Part of a small language model's weights: MLP 512 SwiGLU.
Each number is 500 + 50 x the weight over the matrix's rms, rounded and kept within 0 to 999. Layers, rows and columns count from 0. Numbers have three digits each.

# layer 2 MLP gate, 512x128, rms 0.103, rows 396-432, columns 0-127
408548597558500409550626518400523532620470472409477512428474475579542539478400343368538508400540482448449557622470598549544445523511538417639414585584568588406585525443544482463558493473399579452506553500443506463339478563422596433487517494409601424548605525521449520512384571508489515560487529548530493533492431504570488465392463523403503485363385521563490445427439546439545620579481
497440473489546503468472542515512563515458519497503479502503498500490498492462485487486499485497486489510486489533466474514524525485494492484517510480531517474464510565474515492482521533486504512563454493492481495497534477528512517496488502492491530459515481545488472491474518490532525513499542514480478533497517543471540482513480461482490560479513486532513546448497459518489494465485
480577425505598591510557518682283518451653595336443435526579531422597377543509464605610563600542397519593383524642486420460501482589391663468494555394513550593401686447479703616657566544368603536333563418482470615476439430619430549600525449432540425467522447422443432485542407465618473605496620558498554536365620495636419423465382577584453662531471568463548430650566414417545496334467
400497464561479608503405497374390500614487584595600439484607463480478503421468483395472576571526464447624446523496483454500509464483539499495517396569462474521523606464475494521424498478522549490502465561469479554547473574497515514577566446442572450532535539538480642460418569579595442433462533448492518514506378531511372584390471488513545425507455456532459572563497481494602472582437
398587489467496494455488438376539497585555478618431402567431423478519475460445509505553465438462464442466546519499445466522538446562511636592521470450458490540498537417583468510556451424513488583459518510469455444618497624418493534496515567539514520565492516481471578585441460516601439442460559431552514502516473597527410495502418514588431431503466544489391491546512529481464462495502
523578475553511549522503384538502507483466455509508377600416466457535496482462505501462492539517518564436511504499440522512406420546453462552500552510485453510603529509530507436483536441528587466533491453496413532506561549440536535485454455534490484522505578455529461475592506471484515464404538507515499442501478527574517479513556535551455455585494460503498459485451478480451477484411
576518598488424407466568451536507451475531542420559499543441466500515490487526514468473507623528574524423492458481524520476440485517501523436550451500439571526504417463557518512454438577525531589512473396568433454496500577538500371497470475448468524543522551486540522445484452486421479583488457512527537479534436534603474421547522490594554527581486469584516547552488435407520491549457
524467521494479491493485447440478412472554532506562565503487498507444520520516485488481492508455520535441532456498444511519493482472429477448477522521521486470554519436498443528539487510487519517466489488482464524505525495501440462529472511491488539506521465514512487534512459511456505540478427547496531580493535536419440417514526529465450521426552493500519473539505520530487524499579
485445497499588551480575536459512484452473455470507505559484477398494498432500452529496556553482488564582472604539369502509554496442465533441478609511531480633509524516477568446537593366553496456516559472475493518492400589462418526507536485546449487522403447462414520486531510459467561627469552496559461524467555382467410512464475458462534542409444474597454404425478589453493365575510
452445647447529505503640501524515529594525573480423545402568405394416480385499465421484462436444626539460449547575387479303484366513279488611503668553402486395342361547650454331490349409387422490501392611509667480388393599685501543262702531436612431426502410542583432597558593568533606580594493558497430474460480663483426467459458498579519578539533567457538584415524500491504449519494
497493523487479498498501504517497502487494504497497501497515531487507490478504489509476534501508496510499483492485489499492495505508523517498510469484491503508503502482512494524493517518501513517497472500510494519513503511507494486478522500486497522481493498503511518488477481503458503518492483533497501489506489487518501490502498493476494493528500529505514507516504505504513498511505
505507507498496506495489497499485498513494507498498498504506498497499509495504505499498505493501499495504507502504497498506507498496501500507505503503506490508498502493505496499506494511501508493505502505486501508496494511509503495494503501487501510492507496506499502506491501511510497499505494498508496500490501494494500498497500503499493497500498501503491501498496504507504504499498
341497518462454483539521539506524484558499464542437529456616578597525544452486528402567675431497543414460532557508538496541553539405482526487616509586588575403537418569512423537461449456512543496467545450402591472373445489595389551569521545496603417554498417459523564530505475478537537460577548476442465469540344524568467485469511485552486478557510530450452515408505475428456555572432
473462482519476479514626548492450485406430515449501452548539424544453544513516511553522464544501464438485522493496490498446573460455477459528456502574504459384445466471434625481476389572459452412490461542512557500451544472593491491437507486463515456403470461583477425465483554521493583564527420568451457509520593474436540567491502493464364495549548517595480520403556466573529528519570
483492522515521490469497489498554574483495466511501487493534501538463451503473484483515526455452510459532501552519519502559499443492497524486486548504482510497485483451509512509492508484475469521583476479452528518490493539529503486517541483529497463498452469512510557483471510490493506503511551535494463526499503527463497494506499501516457522492492481536485527505484499483489508494499
509509501507505490499496494500508501495513502495494499506500491497504506500502499498510493505514491510505495494501518504499495504500504502496497509487498492495495502494495496503505502497499507500495506484501493514491512496503502486498501497512493493499496513492510495502494487503496495496508493501498505501493491501503508499499507495512503504501488505505495491496500497504500501505504
430530541520510563378472628644404542447628610517490399494675558530477562584605497467578444451609440592530450499604532392534565399490574530521386498542544543479346564456462407428515544566497472608457523470431540455510412473504448531556516459551488513573436446551490549569528380538661456519498575463523615483509512547512477537449546474521579595515477564569420375403500484548475422439513
480499501525526472501512497478513464518543446503498480505523527466479516514522499509483495484479503491493522510487501493513495489494486506509473497483519520500526528496485491462508497500493522486502518501519489524496520492511504483514489495545498480488492478480504523510501498518499517505503491512529461476505477523517509470490509523523503479498462513503523506516512501513472504500497
472528476610537456538559594437502495522390475566462561516493472500482540569505535528516567378522494512436533568452499485425440516504596553478531457479489615569417483464536510551447440531620488546602444428601535507572500489572447468553469507485583449458604485488459532584636568450420490532561505469495501458532516446525580576529442522477430474463575536529435476465479503508439522494413
372479606550530659477436498486506513536459389446489536487515361483561502480465525379443675472451488455473473538409566498488516510485609484598522537470506565469623482540598509455509512406469521478534521501337516436507483521553450619606497546352582484582592631494403497421329543431542561485586468558433416525516572586496361484454599537496497484512457470485483555551474590503416342577343
457477606447562546538543505547481534471513502530456549540514520518438496473556571512518571460516495420521512463479390484517596554517495553477562470519512449517483400590436501558452467427521615547661471448444466495416524486511424427468433485379559500487456451420384448577477418535429591434503549466432443560479451487424417534533539492453495525580494327497469513489480519590506520530474
517440435488397501455442496538392604454567581493547485451482526498533518453545545450573546457508443468525441482486543526511528641480438480434498495514461556451435489485542477452538527479543484472499470603524489587510499466542475475522449548497544521479502525376466517442463424455525493489390464495388495547473437508584402488473513518479437538531452442445515487541596427505539528508510
478498513514502482516510495526510500510502488510489496474510505497484501509499503478522503490492513499487511509493495502494502497506495499516505493490486491477512497499502508496512496497497485482492531508495497521492503474504514490489507510494516496489490508500490491516487501509509505502508478499497468496476504523483510508503510499487501509514489502480491513520495517515500511508489
537598574389466451602617447510522485525468540471494571455523554446466488585530430538646479487501414587525483423430405465459446474498594595604522441441471500491466617411500583474478427523512500582452526460577511407466524580678479514561453430389427334499546545580434329479530651452545550530664422536385386483392612443496585468535592436446495537545383486538513489552520590465567587542418
501482457395508608500466393581505615582471541573510394563674378586453533452571449381588622498453471422494550550669456522493603497493553381532593460670469425567482392509440661452502524433424614536443388513371556449496699482474521521484485519397527396443472576442384451533444504558486511450349436571421428475451727549439487443469501419362547374542492512477537535499530412559651529622486
509491466530523576471483559513495457462582560434465449513488476520454586541471526520484576492495503535512531578470502438527491495471542484421508482367534543462544522521508459537421514549458478482433495525503507427451421480595504536570570497522532475496529555481441472513486471512528501467505532501494449541543447521423534568485517513477520440484508518451479480462564500510513486431564
492525497489497527513476502504496458493518494522513498490505514513490490495481499504498487486468485465513486495497514498513522502523511490475498485487479473517519489532479492509483496515481493496513505523485495502523492479468464525497472507498498481529510495501479507533508488520459514478504503505478496517507538513528472507502494475500516502499499495476504487501475536521527476506490
510519505502486496481499525522499507475514511480481498517506487493506478492489497504498531486504506511497515480507499507506492504523483497482500493488499510466509496496480511527490507510514492483497511490523496501506486487512504494508497507501520494474478492508506497513496500493518489509513486487473499504502490510491508498515494489500497517511515512507511497502499500505490499493501
531546503481496458533470490455527455467468544467482529548513494541527533508480542468543544491512478527500489488487528500505553463512484524434467517487488493563560500467473514513449488532508508480504445469473593517572509441426508488475493532556520576534510497418497511511493481505477479490532463473566522509534527440466549546561465520543487522506472534527531482432502507512508499488536
454541433508489533526509441450492497539527389496490503434590530499555534528614522454530525487518518520407537576442473483539508444459514421487508471456452527508468474519523538411359521532470542488451507547582534524525446493476527572500448569509501489544567396458515606588436658504450475434575461494496590597472392500544387411497527579552552490557451512454460518530443528415463543509539
522511430491465583431604578605585477578488586355502573546444497458525345526524640638437643556539532522484436531569542491626408445563542513392512471515404543550453519547617524449437546496496582535534550503630577473547472561476494544485513521586527544502516469396478462490534512491406477499557485537484466587431418439571404581539485477564548460364540521472572567551503424351491537500480
508509488507493507499491504498501488502491498505505506503498505502520503498503500495492513500500501502500507493499505496503505505500506486500510504502501506511513498506495500497501505506506507495505502498498504500502504489489503503496490513504493495499493497493496508497495498494507494493503502495491503501490504496502491501505500502492498515506487498508507505503490498501497492493505
498528552556468429456477470542535621539541529508456486497444512507471503473555520489634555556312596387489511531423530551487558531561524615463495484429507427403453457455426516444540468563439544519527437508443633577438600481568527514479658504400496458465469586558522475545417454522440594576501482518461532572503486507589509465409519555469455427480460453552568521528458621482452359501561
502502496500498504495503508501505504498505503502496503504499502497499496497502503497497501495501500501501494493498497501501500499499499504506499498500496500503495495500504503499502503504497501500504504500506498499500497501496494496499498497500502500494499501502494501502502500494501495504504509501499506499496504500498503496499495498501496503504505501502500496495498500501501499500502
628447503516504568590520467433545438487505485523459561602503413570506486528578456471482511537369526614524401491482540490272547535588447589504557515456397409518448489546511510553529494582484510502552543480523509510543581570548489461401482449500561453527532538485442428511508495549532539611400424484450507579489536504522517589368664572442493561587445437394335514508558526512539575495494
502554458382522328560611480391393546549530598499489458537498567478591368494357408553483513582466427437496502534539449489624398583449475507586567573538496580610543534575557506622557489496711494633362462505500458504466544416411386470615443480461460551513543608493518580350376486566580526445456414508570589459552559509650522461325453499552523501414513565399539446553571395527397509682330
479581483565466549516511573506428423486521489543399497466467543536499594511514529491446538552478364439592557474553479522451432548541477491533462474510528617532438471476523418427538536517549414517475468509527515507533491541517456524527516538434515517502575521542564454498585457508460409553493470455540506473520474470548539368594495546523559476500536573506555444439500529532576507505434
# layer 2 MLP up, 512x128, rms 0.0986, rows 396-431, columns 0-127
512562554412534493507585560512550362456517493385522396507435443490543547461433517459580468492559476564401482447493522478549457572519398622565534590455611543533502497441551500482581398506482445498519420631636470519639555526481570422496607525543430347562569442287587511372555509540466529496450601497499511518477470507563509528559640457542532495550502490546475482442424435404522600431393
509487533503480504523493502504494438492494507479500543462470497564509521512525485503515548520482539514465494523481528433466530472488492486530471457489492505446472497484502471494564491510465515536458544476536533471491460528530513454515529492486551490529523506459513490490526517526489479520480469471484480476480436510496445500550544515540521455535475494466493512540520501515496537489490
521553468450511495553482495630528548471555504560511340564533449544455516380421465405572545416587323621500343414543518441593482480634512464538496366506508440365444565546496530484498500549502467539451464441479512450391515522388616618639548399566394460409412528347565372393486600443626513493427513413471534470329555525439669510541558556566320655472632638548485537440620390519683551497507
559469514480546510528567611621567361438517381439418623464419566607443527536521504645554468465506603474398525456567533630476571483592513438537423617373584518500550431454533455444479561481466425497485469445519500498428559436515462513496501539521488565477512483446532442575608396433500570601510526538573478483474557502556529388561499511440469590492526614478492384512438552487352546430545
396550426396563478429549427502527500514521468624437480542418466476498499452431520420549433421465507510499574513444458456605455453490469560541536556435416488560453508399619468510577491439533525592436561534526444414558485612417425470504500529687392469487499497519542527485469518522566459421456499449602597513483485677550418466540489550560435450481581521459442534484533581419576484431542
468421447503455420486559554512500521459514552527524546450582526542448487491425496534524533448468492510514456511530579549537505568483564519474555559469446491570426477620482538481479434524444434538451489532490553525499546503527487460478585512558494498549444487604535439523492569458538468530429517489521665426472409514579597476559494416496546553463577508545519529485489448578586471532565
631545501499462418472576560538533492508567460481516558548507447473521529455584554516513514513522545550477569568419531498432515438530496445489481470563499551495591417509597504388558515495467488455401471467536519526491404580524447514505502543567455574423382418559519551468501535469484550625488531446543491491602477553574522510558428481482507497490531486496575562562435486402550574570429
477509486523518513480519517562529583521457458486460423506543518490540484492520529473500476464542494470552484540509541508501526531517561525540537494501461529560425522580510583497440501486513503495513508538507534463514497516466529492469502512491506458498489509507493516485476528480575490465512552457521474415513466461587549561464463467558533476553428486493509510456494490474536467499420
480503513519441446509350429552466519549637519621514500485548482617498552470521523466514444454443498409512568444484598490496417482579534458593463450499464421404476455475563416540432448597492425413417448522555492532563568442481559514451514518494507507494549585546517534494482529464575519540531485524480519477563426577579568404563497496514521442527604536492507509479542521579520494507431
326566445375597570552575530557453453554560460646481368565430513473594493606540463492439527462542469488568492474593519590678424419440454744426596542533555446534572480495446454448539610434551425477527419580476450414578678482335483468561471480477360463545505463385504497536419392416450448455429341360545515561555516465536507599514577409553624340514542512454606461517458448662499536664436
498516496506521496497504492478480516513506504488515517520509500483473504506514504483510475483492497502512494495518509501488492502490486516522500539523501478514498499494492511475486486489515509490494511498494498493484509473497494498519491502507514496519507510479490484521522498486523493484506503477494494514491522511470502511482497509500510498481495493495471495511519481500490495513480
495500497498505502516500502489509490496515498500512498508499498503512490506505496498497500506489498508504493514502493501489498501495497495496495501497495510503491502497503500504504515492503491496498513489511504500493498496494485499503501496503497493504502510491492497497514495497497495495492500498507503501506498500496507492505502498502507500507504501502504502495489500495494502502500
296536589453502613544570553428484469543565511555469455521558465587463537448495484441512504464499507611475488597447589481524469616446484519490572517642565548513521459530570449468466423464473608528358513491461558514478472370451501581476654558532518335650526495459579551542483470519486470458495486402575486402511443520550464460542486456554509560483471568421466502476533477420551496532520
492536504455545589450444470523574504589531507492469516476482608537496476544519467485464528512484540483470505541507520499620420512522576529429507487398534509599519545492544400537505597477534547592515538481372457550523515589440550544523557530541469508547560538400529579490502469433449380464413532483524476511480502577607483458503457498522591530584476445463485502540430578487474513463441
523518480471461514536506500475438424500500536499492505490469516464516541495506522502475465546539488538463511434493478503454509549494497465502527445500508475498526511527505476492497496504537517482441526497541478484511506483439497505464466529479508533512539530472495457513533483502519492469485439459512540476520499474554479512502522520491536457521534540482525504500496506511518488516479
489492495497502509500507510501489497501493502505512497493505508503498498509506503502496507499496511503491496499498495497501511499493499503496504487514502504506497490496508509488501507504500495494500497524493504496504487511497496510491500496495512508499495496507499501500505508481511502509492512498501492502503497502502487498488494513494499502495507496494500506507499500495506501493494
427641523432435524531526607559416406508585536499583477577509532487520496444544583526522420524558475683516526395600463443577482472454556488463488476529498582514576541450471517429365448415491620563443590518534474494653476394366452538585471528664595488457481511562425610502526500580557441420467446437416606525490478529529498485577519454448396542491407495503508488445417489453407565339540
502511493472465531486519513495484540500466539488489519489487506517524508479464499494498520539518490506497469518487505503506509495480517506500506498504506488525461491481510527506470519510485487524521505485491503488501495502532511509515509512478515533502506510507495500476498508482499479514513543500491501504507514485479496491515486474495495501498524490516485511521501502468533517496517
545506545405434498467488422539582577492569495417516411440460528447492526405461487578501406601533490406555560475547460484610425469437458482524478573507507467523559541458388518447482523389437545492394543510493471574379488532495513535514495466593446531507395488459595526443507503524472502438516501504456528514509452533580447469476515428503512578523451552473524532573440513498513474501588
484446495453445432467533486449522391443532522395501574436498455538509488498597618465456433487489480484420562458516487531557625477473454519484545636520522450534453426510664517558457523532541538570528516609436436498397446437413437502428561511367478467468462502533503527517529448494512477479503546429448498511511524414607601486417492519542576584545460544536549465541449467449426536476461
446394608492559502578551477547446459553425474497486558553542568525448510513612544451501555452462571438417463525522444493493501504546477449438579407500518474497566371595532507497481449482552628588596466516495469485461482475447391365468425525418584413470453428460487510555483494549418444447545472473515414527499482469572458479574519539425530460543491466513505516560487448496503525593481
518570576499564482568546453441605377528444435492467519560503502522444462571445429537432458577475565533472566536538445480529467379525556499548498540477522430566587524515461536567456444493460497545531496373522489506452485564474537505464490429506505480538468424670509473585493532555473468454609513524551518461547555485414544486455493518535536497481541565602472467504397524554502510528511
482501491511495504509519492525513481494513490517495481475499509498502503514510515498509504496493506496484507497496491499484498503502493491533502519485489501498506506492506507480510505502519494489497530505511511517491490486493512490478511490509502481492473503496493489527495510501493508519502495503505481488490475523505510515515514508503512515518490517484497515513496510503507505504495
533482442555507719444494526427361483432503417521514377478659469570418497441582533373396478419493567568501539571623613477487522559561463442477498637398672486408485374436461500535527499591474478491499483591537560569461387517553513485530541498611421474300473381535665449527430499619428469478595466416649518414552386539451484469604537486535540434488621432529627475463519561625505559505481
497568514532522516399619413452321447461346465355624695429527599363584375624416573548459467548528532493464493434374398662530578524585591562413663382535470477494647469626498422566431566471574468603515513462608506581353308503512528407441512490457565555464557531286593457457575449432468440472684502372557549576488412485447494593580539409547622570536387491526435456586492584533529478592553
446537547471489426541515467492492547511415423548500560482507505437508409432509448483526432511504502457497496415541520559439465483544464538580504492640494460531468477476449564495577461429528540531584505491526480584510558513480497491399437526515444500517467423529602527485565530496449508529487489483512547469439516473573466431529495523537513589526512525532523508569449545452487513575431
488524513484511520528488496511514470497510498512504500491511512502482494502485502492508491495479504451495483492479508500507526512521504507493506480498481473543539493540469507499504496497493506485511507528478470481542490487467456529483489518496485490528491515513484486521507495525460527495490496483477492518497532495519485502506499481482515500491502488475492484500467544519536476505478
515500507487508482483498508495484500486505491515486495498478501497486522508511497508493505487495530505478502486502504495494499484524474529532495525501517476500510497512508506501519500493494461500522516486502492481514510495478484502506501491498525504487475506497493509507506496491501488494492490499512495505509487520505490484479494504516506500503491507512480503505501518507501513512506
469481484524483561490519526552477503537539462538493497462473525447494466508529510521470457492467508465474514476512447522552461527471513504573501467544550494422428518530501469514543491467498509483505554489571424467405510576568464492527509469450504420434506493554508522506515509518517523519499507525446502494479445574516435479457543467450507488510513454479474492564508456505504520510467
541483483457558470460469489510524618527476566533561394502459495510461493490489405585568475451511487452512548346420460493508433565459502544562476511516460548439507462539546472543664437531571453558496526513420541539512523468550568472496456511475557460491468536509551457398557354488427496508640546509413447443609622502492493591528380416431423468490495537469570568524537507483569505531489
435571492527477439525367541453425515613495432453586524476451402427570518422540536375494506454546487528457486442403468509510476519537541441514440484513545513478596435413712560395566533565497389465616522472499550497482486548554419430498461388484505429566429473498420585499499521412525523447578477344431660439581424582400659504621402481591522612506606488460515464502540479513540574503522
506508486510497504497495508498499491509486503499502512503499503501516503501498500494495505501496496501503507497510503496501508507500505481501511507501503505509519501501503499497506499503501503492506505493503506506502499495483500507493493510506494492497500501489500507492511497500508498493503502495492499500488498504502485499509502504497504516500492500508507505512497504508497494498505
395454510572594482628479470472460451550485499497474471489635502582377494493487470424533541556430514466549427577554599443486455375461528494419366547454460458514470471454463424566398488549410462482544458536390444468434515556544409560526544415407577537498544476552428536472480469482582474461521543525518471503496523540355498483576476464441605502557366534455494556553477546538501432467512
501499501497497510502495506502505500500500506498503502501501501505496503496503501498501501496499499503499498498495496498497499493503497504504502495501498500505493502504491508500498502500500499498502499495505493502497502499496496497503501502500502502491500495498499498501502498495503501501499509499500503505498498502499506503499501503499502504506506502494498500496496502498500492499501
591458510550500506609422499432482480522536545494467572452509471552486519471549454453425535519486494466504402454467560503318559552580498548439561562500378486464501456552503508526625487514539498476548489521486519546537593559519543561399558422437611476523525504459426391432476477584469514583401520510431524563441443540541559534382633552491406532421410451536354532410512517461489567556498
513585481445628396519530465534470615568499564560550511445581591448600373564340507487489500490473597336539439481488415416467484515387506565614492444554540643537496617591631490588486610439525572550421402437444517486557600568552392346656422499460495513514600526516449639467481541549380475552402409562505632447610486538501500381400395537520516513521357468366459595506528466497330460495468
# layer 2 MLP down (transposed), 512x128, rms 0.0235, rows 396-431, columns 0-127
598517527579486493477558437539451364471499519607473413602462490478515488449618503536381503459555449396575528416519548473452672517615471553499463549416569508526555416632538381559559510606581447562597585484518482541537465477524532460493488537637475442599520421485598536429499417471491550466446587580456403483587454538427534548525440547601555374441538450498425477534506468505419492458492
502474450483533482539500497505529490553494520544494489501568512480522496476459476538516459499489525515503489506544462480540474533496483480483491514503554532535514491502426533457493528477488528529535514490491508448538530476405484520513524475505507531436495476555467510525511479541503494488530536467485445472511530534488550485508488460506498521486435519523538534461494450518482498519504
495539498584506568523511454488527423428424432596548611616420406578479483436584601445603402392422464440600490473495554578517639487541635466481511388467536410466483376564602433524505396568573392526561526513514391421509529482406464523503480551530349516419613542619516536559459574413477490486600519530567479520499256496518403436358447489562455420456485384476452506439428579522459458568506
515559479519429594452437404486442615632557440431516383564462496500588466584497589547459520556466462419532482529480431477475430523401513450498553438652519470570518441518579565526510427497493536520574444428588532481592410632590503531594512550450461490561498527478503489544498598603579518443511429531383573483341394567473484438456436419493577478570494405573511470552527410595598587544446
495587534475445502520403545487406516527535511530533510576464558472514523543407479661460475458508515473553442589576551482496611378499487404544438442538468495536485620517421428478516505389488533549506584472562368523485482429495509525426603549437616467508479630575544609478493450422412576489501532441586496561498509538459559551427438541552580531485480555454577556535366340535386402506475
563579513525473525558521515431502446546526476406460510615521570468461556476531396518501503529523528369540543460503572481503454473521440515531494461578489501471492631464544504531434492452428568529552525546540493570524451482417449488475543561474511507529560435507444546563543476466504541456594494518533410540464540517442446408503518561540507448484508618489462444513480470464571500481510
489531561548436516620391389463540491412487468597504492414507579470532548493465489366452539495574544584517477491493492473541514467540512591425532473566516534500517556382531438477459512502441606590504485478460379532400549524534450483482477562493507480575544557448547455483466543562487405504520394550447539447482455529411413520520595425481504386520544434427426449577552524483520507455547
493513543474602546494547595502532511534506513505520427498565488437563524596499429527541510536567464503491421575395548463462428458530569498528511462517495495511421385563451596459471538461534488522500523545488448513466464495443558499490432452520478498502488615494507467527513534447513498402527563480498463445476461413520588517470503482438528503556519495508454518520435468502528471539500
488551538508622550476537517524498401388471504497494396652462508439414529373525492521510532518552517568535433461503502488474494549583438490470513519419600524667592461506514485520473542395488496581496332411551459429561458528400549441514545397499558494505497463484434536449550610524474557501556538617488551438512535470443441544444446492539555421452530526527481529573502541463427494582492
520400486555450461463502406394544527430493459405555542426504555482400644473506411453479411443616490431498484476397550568419456699508479553523419483567415521403526571466571502473406500480601419514470384508535564574472379482582571541491410565592577473509544492384538508511499637587545495465477607521445377473543525521461492548496536636583610456480512530580408542424535580366441544427613
491502486509487505490519494494494498501517514497530477496475489485487482526492510502511478522454484513503511485481498464508486497504489507507524524489482514515502505515492515505490501503499513477496502489496511504487520491482507508500478488495512496497495505518475513515519500493506510514526491472490502508505533517485493493489500488481501496494491502486485507518515490481500506512494
503498508499494511504506496494504498504495498504503493512495502496497499501501499501488496508510491498501501510504491494506503494493505494503513513496511499505493506494504508507508506496497497497501512502492500490498506501500494505499499507493494492500498509501503495501505489495511494497508496506512506502489500509494496498503498513497500498507496499492495497502499491496499497498494
514477477508464437555564513558497494519381439448511431419491394534520461444392471547498477376406490436611481335559484639532413423478435481506420557518362477456455548589603458511390551536595514463626515490572440491510497406592545461514509411509550533510498522493501497444482506513501573482518528499632507402514431569527434549453353417464507467504562509416532499402467518568608512510426
434497483413492478491574538583634508470526612379559465522553495573414465533487580455442522470404440511494503564458522557509382556496529515416444542511495552467452514508481561498461381522519549491497424538493592583506464602677534455543429584439464479469380510521466414535484530505525463457536464576447444514549554465450576501548519555604472509599496490632506530387480546488511520466528
487452537521530472534518492569536514476506532528583481514492494531543536498505486565519526521503544484520501495522485494532480455451475492468484534505522525522471505534468444534492491488544503470508513481485454494538479493525517499507547496527563465503554462515529561520556488483505531539477588499512448552444486534482571495488480439475452514440465475503514458523526478503533550460517
496502518492513497505502500489502493502499496507509492495508504515502497506502497504497495493494507501498483502492494502502508491509496502509504506493494492509510495492496493503501503494499498498500495513497505500499497505497502506492508499481510500496503508491498494503509505492504505503500494500511496500496499501496498504503500514488494482503505515492497508512493497493489508496494
546537449557566375433523581589443523475513587639430510516452439486542523553439480399460582419493489422576467620536523542511620484567378555455438438601531541596354520400386479545549452488503449455474504494459499525543571412418470514516474545436473540512487608515409458593494465525418497523549627500547623448567513563595404464528445518578489524508528558544562442375466539520543427545566
479495478489510543516473483491473502497496500491501488508512482517529480522476461528492478505513508519525498497502472473510486516513476522526503508510484519476475482491486509516492533495484506515478493501494487463520476514499479513520494517515538502523517503513494500510481506499518469490486515459521539511537503483530471494526474507542499495511525508530495506519499481453507483519472
479598554390515425475544414477449473499448520367568434447490480463495582478425440526532438630569504455489490507539505429600457441427429506597535576517457511426597493547497554435483491416434632521498502498423530485449437474584447474498466441543450499499453523573581459600445472581498469536527573469468528551517503530524515402581534551532510506637442540514518513538550571507442514536526
485509468481401449656506507539582478489564528551571597516521522479551546499614526487537543545502482456442529438507358540532537544553415491372600452495555538510460537529455501437519550575555518525518441343660520483545518546542516523454481484687468594451386480351471477517563388534459396487482503367517541409486438602433553539581447559544482506525489538435402540490521463523559590467518
387454472483577543516527576494482511461391489444493580461508510468514482503476487473502457562352506456523541522523457480623422524530480502471505634458386567398536407538398456516483436419564515594601419457595469465517396477511516497481484466519458408495498496366454561451587529454443571500493572433581368462551457437460568501555421576410527460533384484508485592472489447470469554458550
474516453514568543439467383596386640504563582509477552515474493464581544405500503536504573524539443442483423502417510495457469590551445560546530487497472422401480485496532544489490555530602510549484550440596534449513523545508516405471490558522506611496611537460501495375511546438459525417448473526468534522563443479601441487540430491430566475487468520503540436538464450487512614543476
463495500510490483500519493540524479526516508519508503480504516500478495513496526483486511500490495499489508497512506498474499495493500502492492519492489494511507521492483514478523513514514491489505522487498507510495518471509506499484495519518490490496475500484510495503507501496521522514497502479488485487494501519508511503514494497489494524517480512489497514538495507518495525489491
497407478593492517504499554469486432505424591488537451562520555446525556414566504462468448296404527444470478518405536476449558532459434494533551600385495504510406517431511519447473613515453423491502469608590484405505540432597546679594398413442267531446476453496487415578532490431475465535546532605537592425393506608493413548517384429600612528556579552354525486636504525554523553464328
493408600608373536561566440499566459403647463539480550588538466484558357413579468417489493453625511541544586498515411447599328632485415443426457505423592616525532491504535415445542468600640560547529609499561402469397584494472424422532585650496700476465524488415473535539451364528467506472581629500611528612543420401540520535467387569483447481555498430509466457468578643463455478474615
488474537374562491550530468592528530463560444505399440504548455563553467460544478453479474499610508450530469536519551522453496523464492529532484543567395510529455525548499550495573591492421574531600542529498473503404568476588457478500497481525545534493431456536551555508515503435511503618482534553505614523396497465528419450512524473531530547542570530511481508532388552460508398585487
477491496503512519524505491484512494517499509471481536476495481502470489505488471530509505517498502524485494504499530473519508466474462539519514508497498545505521481480529492542471534488477500535489504485491485491548491480494479533491495512491500504526465482536455524476511512506522508489492504473498499525514512478471521509503538519502503526528505514505486529484494500524475480513520
505514487489494519509508492517503514492510486487500517498532500502477496509502520501513495503501505498482507474513526499494510503506476499502530514485504523496501512505508530526500498506511483507488501486497520494504490508489519498496482512490504503511481485517492480487503501493511497494506501524515509501490491492516494517505492526491490475494488500520493496519481490486513481515495
481512457530485506449504403485428496507490502505478530436473467559435489484457456452532537465463526506511479484490490491515396400512468474538473448416441493593539503489520531502523496542482481527478494472429511552525460495567551543489575440433495528572522522440474538507527490499431478477444466607546474525537589428445538528466447488464479510482434494563479486496493546467493561511530
463468499435515524543519466396511587602417471505497452517572529508618479415637438428473537449508555420493565431415513536542514555477515506458539448557501564423490412504489437426459500492556483514501459569535551544511456592537544497531452580529556531548500530516536582478504531552436516530538547396451453620554501571512504487525463500444501516518477525475640524457457473436552538519470
510470530531550492506459519574515491372461588572547562539517480533404493484461627580544598516509504519527451506606445622492388455551456562452554489486443594576435557557488492502530462435470536653475544428660467483485568441447522475552499548442559542466483489460456395499480511648406456477435473451492433602430534414563440455524464489480520455445507444534589462477557399425513516491431
505500501514499507507494503498507510506494497503495492492500494499481487488502506500493494495511501502497503493499494499493498499498497519483497504506495500493485507499501499506491502486491483505500488493502500497500496487508497507496512503500500499506505497495499499498486500505497500495503494492500502504494494496502506499489499497501509490499508496487493492489502496501497507506501
531537453476464473444502479492576560508457536477476525468514464435476449571461492471533366500520502503379483520375503379435568515567450535515525474498436409473611543498477540437513421420491519559494537545632554584451470404403570482520426540580587505423469541480533423516473487557504476479456370587526530511511508519618475512527578454467469504456541496530486529560422380470396512504473
494505505500496503499503499502503502500505492504502504504500508504495498496501501496501502500505501494496501499501503501501501497500501503502501501501495507505499496504499501501497501508504495501502502505500497500502501500494500497505501497502498500497500501498498501496500499497501504497493500503501501502500503498500503502492497500501501503496508498500505499497501499498495491497503
525454397437532568481469535462517574557492619541467557534519444436446475443450405532486489420396531538539490507432450511564431457487402527431540556573549430360568537550497485494389552552601487592470437513504475582492548536553547457496536569564508460517509597469564651588478463560419483564510474450545539454472485386632442527535615455474464526522474554451535363418414378545444534486574
483423556579531501537402491516557505451538490486487454473362490587517560437590511459495512472463483635511511475541498650506486466576427537393584485494483393393547390490519537472419486604569425458570598549488375549544546497595568521320485553551532564524418570616463511528508457447482407562511521378481413658457421597419456417582481484472510575341604517495469518462468491539609516546395